Weights of a small transformer language model.
Architecture: RMSNorm before each block, learned positions, biases on query, key and value, tied embeddings.
Training: a variant of SOAP for these matrices, 688M tokens, 2624 steps.
Each number is 128 + 32 x the weight over its row's rms, rounded and kept within 0 to 255. Layers, rows and columns count from 0. Numbers have three digits each. The size before them is the row's rms in percent of the matrix's.

# gate: layer 4 MLP gate, 832x256, rms 0.0981, rows 244-250, columns 0-127
# up: layer 4 MLP up, 832x256, rms 0.0953, rows 244-250, columns 0-127
# down: layer 4 MLP down (transposed), 832x256, rms 0.0869, rows 244-250, columns 0-127
gate244 104:062171092104163100135142129155164158122127126110106117151119140110125163099098129127101114169076136116151113057165133169160135110173165148106124085082197134120128078132159136137130172118117126092061110047114123085158114135117146154106100124110146173079107134097105141166191134152178125118122130201131095100156193101144154122165147090129164165142076132128112163130120129102156095134178
up244 104:162118104152169114065211089168130117121142141131075166179102128165153090171163116106167089193101155112137184154147166109119142206109180074065111141195123113156108123164122134179158130209135164075124144144105159079153136126107139117167170139124140169110135128119135072179188112167131150175121090175150089130105135116123140158135148114149117128106107165169169153142155115053087101133122
down244 103:153178091105120078081148110150122131139115077169145175125092111155106114122201149104108118146137119163168135109140084107099160139105157104128135136124077133135136171148116127121166141158193177132100204115144160150102162101095148146114110158117157139139149123105117121187192127165150082128080114156179079074159121117154098146165164166163102150097144133120197120165141098114129127189091
gate245 089:170094141086141130045169131129108111179166148177111148136161189080169155118180116157140179087074162157117135105133115192104138137151154097103126198121080064135060100144103141131142147146127147161109133098088087155124108141167084136127051169127112100108135139080103100102086196132147101117067131172146129107064083181162145071069199120155188151088094171119171155081146134157102059102132
up245 102:176120175115102137170131154148174075069105151113127146116151050095189122176078110148088198109108154111134133152145111101159136126122144148099135117102145133063138126119168080132121138106151126174163140144106088123087129058158131103092136144129155078136134116222130093147089054126140134154133152069116135154133164133152132197040129183118078144096134172149138065153152125174084140142144
down245 094:140173082144105140156138172188165125106184129112136181148149122036156150142102117181068118134111189110130040155139150123152115127154139038121135159125129163085148172108154167130162106138137106091156129108172083144136103079147122193148100149113112105152176131164134140149148101153107195132161115097146083154127166113084146121066131117154108146123130167210124150099092112122097170090116
gate246 102:131137121164127164071188092174109140139109183130175106109107150119077123174076126128108134079103123144167105163155160068202090137126129077100126092121098116110165181156179057053095119059129185124148122144095135118100089114145154144103107129155108136115101158152095165073136110132118128107153171146131170104089166143126155087128074133111156135153089163146145087059148104189099168101097
up246 097:137076160143027119151134083073160136132141141152123144097100153109129118135109166096167129139142128110148154170106137067142079139155135125163115095105133106134110140093174095117073049132163189124188106158092116103139168097126131122148113078139161103085140099140175110163142125163110132121139136155133138081068193191185118068081120151144192134158091113129116150102124131126116126110122
down246 097:162102145110091146117191135187162138187121153106138161144132148096077057084088145115227111141137070147147091118102165118157107102134134108158151152121111117165102107047192104096150113159115125117108173108135149109083147108141164110197200075090174146118148120093143115130201139062083129181074144100186144171106141115101111239126156110151151120075127096114102109144125137155104073110123
gate247 103:128087165147115165159068103152142150087170137154112120121057137152142176128148141134112175087071146122119149121142141080043112163137142145135111134152149112112105110096176108218150122105057078116105116175170113105179156113151121128126088160107158142081192118166140173098106115143032156113133118092118153182111154189148114123086154104111163121119096127104181168136121194111117135104180
up247 102:096107116163106128079069113069099153121158144084079067162099123187058139091184190129081096063121136139122155129146116153131070089155099122127155138097060138099135137118160111119154110162133158119135157131178173167068149134138080133124091181084109079075172081141170094098148114157058226113141152149124169198094110112106140080144133107176186175098142178221125127111120127163149101154131
down247 101:156099090050140161118113131092103094163120172135151169111152103109132100090144099152189125112126167129114163156136166104151198160129149129107143120151163104084109111093136086116112161109071136123143134112055145115125053154094100117146086125110106136100122135203109162137141151140081143172162182047132090137158122076122134066131070125117109123148207111095050111185070181126094165134110
gate248 086:116111080106108121132121134151080097146105120093129076110195126102115121087121140174147136146102112137101127135090100171108089097112100093065179140116148073123140071066128108127146120088176109166110097159141136111165123127094114101088083117092124167124119187116155181179138183134106131120132089093143148156125070093052148106127157134141122089110109146162145156149088163113119144157118
up248 089:178112115159106209104141137090119198023166157089099160174067119132154131129175090143141138065120137149175098141093080104145130123152085161136158119119181117097110169118110102083088123138182168151088157084106103162144038125115133147151166151091090120159128084156108072142140153142144089166152130117151138112153132167208112110069106114151148146133068107086126067115094092123112120184090
down248 089:145118156091167171196121122155045124169114152134114141143107144200133140087192118087115104096113146125159108155170133116094113093151144110084126070103140090111127096127114131135074097116107120112111112099171214089207114116069137110097142152123124103102142105099113124148140100095155114144090121076097169113097176135155102187074073093182140136190119174049149119075125130181146040115137
gate249 096:082122137136100098139170130140105103174130054132120111106147086120168114120122105092129160087132196141134116098110090104082195145120115145124147161100110166082185162164178130126150134167091098156178146136119110142061102142110132142126121164107134085142103105148163113134081148183153165104086109123122131150133095139142110156080071216144173131113106108160164021075185113106063096151160
up249 095:136123123080121119129118146145119073060129145086105144134191121156099113158111132070161136112108155124134152121125078158042132122052123142115152132154134168123139129144149134132116187160157179049066112105118107092117113113159082129103121122079193076069161170182120092079151161107148191168189137120189124132160181095174138187101079094102115179132089129133106177114132103128138102090145
down249 103:101138126133148169123125119188134116124101100119118084133125094148063085115161132094123134088129052193094158105179123141157171104088116166088113109088173137124157132083104132152116140117109134101131154131123157108055096121076113124171124053064116122155158122128054122116126119081194112139099156087139105142173172097144100100081207138102092121121091097144198177184138122159100130112147
gate250 103:160195143180105116144183157105158129179166141111102081093130159186110109105161138151068135142139091073147113075114111084106187099130087099073155100041155064133107113158085106129152100094096151094147155098131142119091110136152126126169059116114107054176054070121142145103104119102102075008148150055095188148171160150109140144145158122137133142096101114095115107082124125114117090103087
up250 097:180108152092136105101115095159135143127100118166147146131122154102076114122158111166085063177114106158130103146067145101120148127168110148095105126124115108187168162167075091163160103148160144141129198180122077092138123104134148147135190155126123170153105138158113020089133148137086168189131156184138109095091033168167133132099105123124106089112137128129178178088114145139198145116137
down250 096:078125079100120119119121145123133143180138133146136204103073125089137134169106084129167135094142129197123169125172088154084100105115117129124131134107150130168140187153154199130122098168149128130130153152098148126075111164150155083078112144068119138112142124127141177176146147120185163146124164086129115141106125125148155123130100147131143093085144184081137115167148134156153138150154